{"num_hidden_layers": 15, "hidden_size": 64, "num_attention_heads": 2, "num_key_value_heads": 1, "head_dim": 32, "intermediate_size": 192, "vocab_size": 1024, "hidden_act": "swiglu", "norm": "rmsnorm", "norm_place": "pre", "norm_eps": 1e-06, "positions": "rope", "rope_theta": 10000.0, "rope_fraction": 1.0, "qk_norm": false, "attn_scale": 0.177, "bias": "none", "tie_word_embeddings": false, "parallel_block": false, "extras": ["capped logits"], "init": "trunc", "init_std_qkv": 0.0777, "init_std_o": 0.0142, "init_std_up": 0.0777, "init_std_down": 0.00819, "init_out_by_depth": true, "optimizer": "soap_variant", "learning_rate": 0.00818, "beta1": 0.95, "beta2": 0.99, "weight_decay": 0.057, "lr_head": 0.0126, "max_grad_norm": 1.0, "warmup_steps": 200, "schedule": "wsd", "decay_fraction": 0.863, "decay_shape": "linear", "final_lr_fraction": 0.0, "batch_tokens": 32768, "max_seq_len": 512, "doc_mask": false, "train_tokens": 101900000, "max_steps": 3110, "dataset": "wikipedia_en"}
Each number is 500 + 50 x the weight over its row's rms, rounded and kept within 0 to 999. Layers, rows and columns count from 0. Numbers have three digits each. The size before them is the row's rms in percent of the matrix's.

# layer 3 MLP up, 192x64, rms 0.232, rows 67-100, columns 0-63
095:543500616538599489551492580563473544460485527478521472488490494569439464488499496472535529530573473580444531420441489541500506515564432401609397527475506513532464430508554558454475533524415443
117:552437597542468584470537439467549534485504498507461541389429482478534477566504585516492535495548566492562444468546563457573593534554540472484498428560527424397438467550472482473466450535472448
092:512432399534481366448488532536431496481352459477485419493443534456439469473622514537482560484495501545446517442500577487487507429461479531527510526512531433417500464478590462465532514473482495
104:507480591498520455454484490534451444452396488475501505522537495568536521502530454528547487463528485498461477597431366474499489424472570409479602450563532534428535422445512439506476544551437580
112:550568417473551500560480470431508573551532522541453493448522540502398472498361484466470456570449444534478485548476619555507530519506514518416443565552538542486553437496441611496544492496507520
096:522404494613463523458478619401472495516583402459512554467513572577512492519504491461575585476548595428513585472550498455503415480592455483516455469485504527518461478528515504486484515532548499
087:498481587448589496517557512537479631454442488516519473506538523443548583512506473495537516526500476475495545522459521462518564466471525378466511395519427518429419427528598508591435516537485567
085:533518483457499472461552566440493509513521439429601472542614483526527532480488475506477536544437450405452458613554440529480538592587508452472528459454513556518553566469521592576559535440515508
093:525478427503464435475535512555500534499479522440534500490431455376565425555613579547443603482490598587448516520488562560543503471476444540483495446468472558483523505533443564494455570564509475
106:532518457529420602491599493544564466551494464520534501502552476590502361467498489521533453491495498581400510548519548584533596551538422533487548485511616455497495457486491513485541541568534476
104:513533547476483548469479525465609479481433503510431565559448435528524524576470458502506463453540416470421624536539450500469512481554506530565485600517460521536415498497489634443524538408525505
101:491451493446518475540464554475539498417520488507468607523565569604488512530517534574549450457413403499547486636484452502526532494477472451499462499584542446494496396487558462546516411549460464
098:374514472430500505500490522469461608555434546558496547492544480492379507503506464423558519521599519453568553495522507546547410454518485586490562472449507493544421471516513513549536424453424553
102:465573514542507461405543535537501459425519449468414538520401549559543455573474514513466515519501608523386482431524531407494393498499517454529476458574557537452483466491498464436498533552559436
092:508479471466452450463522508508585537473529514478493592586560517521448520533522450476553485540414508475545462606507483515506564505608534525493502475559514452513505434417446441586586602603492424
092:558431466547557568495505466526599444528523531448478421445460514501516479539554411516499459550519599475485549543517566468496423516516535492411512397490552488491501492366440400550524546462439508
106:495442511473480456477516469554490501571448456453485417569523432559461517498583566462556546517533491532504564530523544423555487410550469592491418541618484425427555574526486487587446522452526514
082:484461502598521470428520508554471530525527425537424547361471475579508512503546426464445498511546492521478508496441452493519500575500528603582413484478548415486487510552614479505411522445453520
110:436504456566511518512536530559395438472528454420551497505506505488488423569463522581526435522548488549556488561557471467513543556423462468510465582473417521474493530467545613491381482511610516
112:506474494491600505468575581503508566634504545546481475475473479545507550444402472495556467469453503563475512465479583504504534523517422511474433505478493522630524379501473423508560415445474489
111:601445506469556531532473457447528444465500471525484427459532446544437471472485468461594512580540385465465541542427418513537514490485462492523567437555479495557458441454519638438513550499479577
097:580490459484504603459498473565511541607525499460507543538506504527523461484524473514433546556439538517479400613473523516541515577424452523450518569538542422482464577419384478527416481467482486
099:489511424517584470444436488517459528592565519547555552546605457461485512452455456501571499439539568426447487411550481503515394487513501456525549523460357520596433474497478490486534521481500487
107:439535476557545536467526405596487528578472480500567501500545462533542523573420422541475509425466524477487521621519480550476481461465447388564520479585392443476482517431512482457520432520472466
095:500449517489445561540526484491522403517558420485437550499466435485486391539440394471464556528403526447521458448535577483428501503481463512510478557558468474542417495472497440555548537593454405
099:572501539591473465506508517469496442512449496527486514333522442533498507577469528501490489450443525429478406475471519539441595515426568549519522603531461467572458555552504464440441486421511542
103:561424429500461531483501472456532539422455577534496508473578399501483460541405529551488460515514474533559408498457499450432503512514480562484374549533493529427501569434453472557409524408491475
099:510489480533412487409461433542499564455484524436481513603561468488567462574434416441421452553529441469500513535438444493437585454463504495450486463473454516474496517469616567475502554428429513
095:490440467520471555452447508526465510584482471520483469530519415606464477442500554512543485607486527550537444565487598521470501497462508471473451461453628400517603510470596478508540415516525456
102:418407491445459431503499457466429555475506515533567526452408546610456481492465533564460534414506471544493450528486570515539413489485508457515616536467487414457585517476612482518481457499529474
093:487523424501487521518451543501519433418549440519526504517571466523510444449535483500484471534498421480523491501477525431478519496615474466397387503473572517433413582347522557490456534488570506
106:518514500458495573490377481550541416452605490480548453529434526501502423493520538455571493495492391485403517531534487493457485461495446493450538538515485505418529518594490479534406571424608497
108:523435436485456512622425529501525460432572444523583559539524527546571476528473425471532504393461463564510447516493532452467540508471486548518518496595550366508549492507421584469481521503521448
098:565442456402465527467399433555524532484514498459463558587485468531481488495518505526625537496496536478473515519472463442509475542477539479466495535559517459544597465379467554572451530420473622
# layer 3 MLP down (transposed), 192x64, rms 0.201, rows 67-99, columns 0-63
097:504549460503535507477594573559477413538514500531590497618563538548514573500487525564416496603523489495510608513573565440485531526507465500494495527498517485522438490505477496504426529365433438
112:491511493486519499523479595547533426493485513653502540519525565419505573366496524500480488453500571412489499491466513504474565539483498450525541480566425448480467595519604523536585458444517459
098:557563530461590518519524459532478493518447508522537591571498537562536447495472494557535447532543485575536549543463500548386468446519505418581531453615494476650523504487504530565501488505548423
105:558523481515548496508563518497583458457464565496559578442520486494502471496495555627499483465527628479543560483553585521453503565534486477482490524477485403577536511503622592586494523460563479
108:472557526468414547471475549447412481441516497613572496561487490481492423458566493520587488532496507481527452565530501503492487507571385509561488514550578479516461523575588462497494478343488497
101:476624545505555488534498500475393480467577549538490567481512494508441446511447500499469434437493525457459436365541543464448549451544505519455560459442528489523488497491504449618520505635495541
090:573553503506568483459513431480531467523497415462585513498453497597434518491417451489482474499536447580539462547534423550597564406517483473453521488427460425420444468506443518462537411567522520
098:391535519469472532570464460441535535478502501477520549543443466501531471400458437501568511596546519462448456500453499428539600495479561516529620471398443462532425459512500535452444447458557549
102:557513470466614455494461464568511480511472543411457563486497475508531516416554575529454533590570441502500509445475579533399461497522507542529551531564555573514531553472355436486529515487466549
099:549521598541514429498389552521449534409492572489579482580404453447510531542583589499448445485534540512504506525565468478563402506524548492445423502468552511494488526536479567554488550491496426
096:463511451544502569523556532570497541425526548459524398446530515518503550551530490428480477504423505506434373484523520453505437480564448503528406413559552501545580534462436418576483512557527564
099:582507557419523561494398488485582471504577573535449485549475422372523498532518555492532470435429421490529551566542482523500458580569523567524462587444503497500533450530530434491499499574467508
103:515511433511537544542544527520529461467562512531550513497503544566634469589458518548470488494515532366453482568407516462452527532402505431492429494577436507490463464512529566508589521496535595
099:470490540373497529497355544561445496606501540522536494550479543502540487431480483586568514459518522441589524592489511571468495525527508509512547472595486486473545498502514415411521474421519449
105:558511451515427432502521449538519510542547451506540599520510533441538524572445483666523441502570496397464480542439443443510471543470558557451452469554479540484498430506581483525562504547562535
091:508544568483527499528494473510577446464539504464486525543597528478443457533485499403479545510479390459523533501537532440389567397407488546501510582469542478494435484469536418514364454487479536
101:515463574598484415498487512568415490456489407461523477516492464487485402556459597460503456459397428580474513449496522548514476563475571466532442597524519573482574497458532441551499501450479457
093:411484529466392503473467548485487545480461460424488532505539578424549452471529443625527521456508397453403479430445493525484432544504518426520543512531512464474426470493450488589486451403478523
106:406518579463412465513508532484531537509305547570494477494590540480473449471501498469514497472535500501492454517502515554534506424442514435493507383590433458489548528584545478481500476435470498
097:481478462527388512559539532442448479509445472510509573455466434470535503545492552446514572425509687484501544481470501437454489547470523513495473429550473460454493481564505557580500502461578604
098:437423538469480498566452521462487467538513549434454505460398530496502557491529438386485628513525473462502436471489459450507493490574539527555518479438542583499457535548434363478497467589528466
098:515471523528493500435525507493481489477609436491521576333560514441532550500560564539584466523509561565543529422528515460407434533563507497463541442467531489482540569563484450431592496506503501
102:507417415540555405425575511393483508440516505452470556471442507477455443459465537517545490535415501414554511530582477616460446490468452489483565494506465437466486421429509508538459493530461575
091:466446510444388513508509460456455553528533471485469610534418561503487436553549605502554492508507520616494507467471420503523468433476567484546470464383545492548500523415498478426528458516556570
087:475556520540494496467423492482450528607498587426546495626471532465525455580449569474510538546566509466454526551401425483485543518495481518431511447524582552515518532386454456539498469557558460
106:478530488498497532420514463442503506498546484425462474532530393520504543551495513595425518390462546502410571485475450527582557542445556529456557531592496508591492533577537504453433421436503548
102:566522556523494505537535464429470395417504437473541531499494599490543389435571524459435456460473501450495617488487541466490464558538508428440477554514533544501496490445533465547389566500466573
094:563529628515498431466536502507590487553509485492506483566427471485504548498482569395463566488454546480488530429486497583541592511598498393590529561431517528461406475509469486467499496542532469
098:541494560534461555512421565447472440583443521545521471593473600600409406484539480527452454478540452496503447507512433536529403535484527568554546529466527449496476405461477539508554570461514518
108:489495551586477629461514571473506538480519500479446622571445436499545459552488440467566502407547475565471558470501493454505442593504488564465594506424545442507530493467535554581515526523456521
096:441490563520557550538448544461512572502524542423435498464519541492492476411525499486558545526539503496434438489633550427495438534525476627519471496633536443535553478446485490513552540507520409
107:425561421463493420521541517397492591472525496442537557498499578471505581476510531566422553451431533532528452443503485455529493591455490442516439586508530549404512538441452437543440516440509483
104:496563587443477491412512455443440502479499521554531507533435533596497546444550513417607515562552538464454477424454528577488560463549495463432510563522357565547482509467498539522548463492489547
# layer 3 MLP gate, 192x64, rms 0.244, rows 68-100, columns 0-63
127:437446530459500451497554441465613502515521487447434521436428558492521583514546466504544452476501554419466395496572515455570592517507573474490533401495552475404502475427483567530442527554489516
088:475475620506470529512536486456539484483565501540515654544509496484535579474453513458550547483574483500542486584502491524514371544400535559532499500462558492524467503554435497531497544503390404
107:455475501470382571477567516543380480462439483529475488505390507469465534496449502530564472483522567501555440601450496517575543439468504497433421539522577593485579497464520448489421508491446505
107:439515569459500516563481444496542539511462501488477532590499435557383499456472512472482535470554524472526499536543510663599546505415531515549557471515431474522606491481531510398498478469426547
098:494507415523431562508453520554395450542540512514556561549492423574535496451458526483487524414461556426635451501609535447524477487498522461522562452541542478574458531477514471571491525520437430
102:534587479470569511480477539516527541537527452537513559524443585501450365536524469568491452514586525532446559566542445566570487495483567557498507465462585432487535469549501437369536544516506446
100:409523459482525429448517440446469554495496436505487442516468444473584483421516619533352525474464567610519524455545575511557453518485541544489496421502462517497542545533473418519460481509520443
110:520506513475486555539471537579549598502577405500524489543354498446468416592492600499562456541536556465560444495550457548514506508475582470471431558524480521458567497552459540511476442547460504
114:574483550486517466495513516421485444475566568502462408486555494487474489559423521460476508549494472491513489495427439533573526540516551416566635502565478533478498585408505388596471472457535458
101:476549534387503470572418439493440481463527488547491426490517444523574625523452568465424568501507454456449482467567446471527484549498488484587429404517507504486492575492486480425561538464415506
105:546508497543481542433528500486433541607505478522491483489540517547534443545550473463445584487424522502462498461517454491448546427459561480577517360465621444596549495480509599446525552449523517
103:462496450484474608555503569558463491552491430538396527644458627454521627445426459448498553464511504446478547466496529504458498476564496506467517468507511529503492432514471432445511488485461451
097:542552525484531494427490462642488522509493552560588583471488530492536524546425480511485477417619538473461535575496485475513498607533532509542416497429497541473461553485480459592509558563495417
095:433543466537522446508537525532392434503395471492553490437471513464518508542480492506540414446613524513456526375528479529396511535444515410512522495400559484509478544553495585488502460442443507
086:494482580520515511465535561423589536393519518454569466513489551510446477588527404495469433423442499491546523471611565520573537528426504493503517526483576495523496398515462493527403438567489524
114:488456513537478537542568548543497535495513462499441434538506460405409498505455528525584560465504602518447432458471519442513479448551512499471508385531569513491563385488628484549594489478526487
098:556369454546444523466538498486458515472496453523466574473453522513551548586483469445402410514558515518534518493485580480538573539571488531493426548414514445422445510519436519501484435463438600
101:394481493527516517504441473551495394454482415440539572527539556538500526413538568522478469472507504549489546535569504469542543454521531479470450589378527478466505402460472491512438459561625499
124:422558422468508579483453528507471536501554424505519384482538459567515537562475465583448501496470546404457516596617565383514567482574531439547484490479550477502509491451482493510455502488513448
101:445585506538458449520480443500448450542460501607427519530471458498559428589641525539524480463432541586450567510484499551536482573512553484463533505450553518494443542462518385488462509424495483
095:557410435482485458551476499495548548608487514476596496524581517490496433475488404402483501458523516394451464476443446487510480496494492605479429381583497494524478476428499525497476589523499535
097:454420548565578461491518551430450608533553546483582565578517455438480561480552468417496618494543554473493465552560543512443425515493546480538448447415500567442503508485502505571539486525479500
107:601540463539562597530511558363454505509563456494488471447397591487539447513475550448489500461548441527574536551415574519497533501500464476429462541484484562470521513516522503547400556452486533
094:475529532623513497453482490511422548522457533413465506500467418605528590499486597448510494529509439568441520539401415456473538509490436492555498417473565523515431442481495515511558439577501471
105:563485571416515522393527529442497381437503565549515454492561430467526517499487556519563479479527477421477512512446508506517424537472587475488517433487456583528442559499511431462396428421536473
100:519441538448486428469488477438479459572469511508508426469581527505383543494516499523451591435550515435463481480512454401466469507501558471575527469547377625559575541515488519498435504537538534
106:502535383521414485420379579507478492539467508516513515468457449419446470517527539528495493470462494622522522502408485567475482550473502436467492534438605499471564525501521362477499547496457485
098:410485535439462495433538573551467549446449507535505461547485434454488409467471489463487475517456553470579443617589420403447500450521507488422522471438496486559530471505482519520539541557576405
113:538414560501485491520432531569466489488556547561471487574432563512541463553539528484465601451474488518380549393496469533466515479528529432514577553518460385560498425516447504482445421522520543
096:497528426427483494444464429584519501508549493546563503543446455475543482522469507497488478554560432572464521608473488470612494516418532542464528604464578574454509555557480474535489455415535400
105:475548563561499442503475484477458480485530494533542495596471462522430606580417490446457537501541554557505592455464387529437507473609463477507422454482540426597462557515475474513578506531496526
103:531512502492450505528429450514492531470576620458516534470497407549600523429480450446449535383474466529549467582514491567457445441501397546471470545531497495524463513422463543582424453502530537
096:541490500473472548438557538467493600496466409487564576539568446496455497455502458533534515493527572517440571580501374429481557519490494495473460501527461456512510368503530538439459539492628461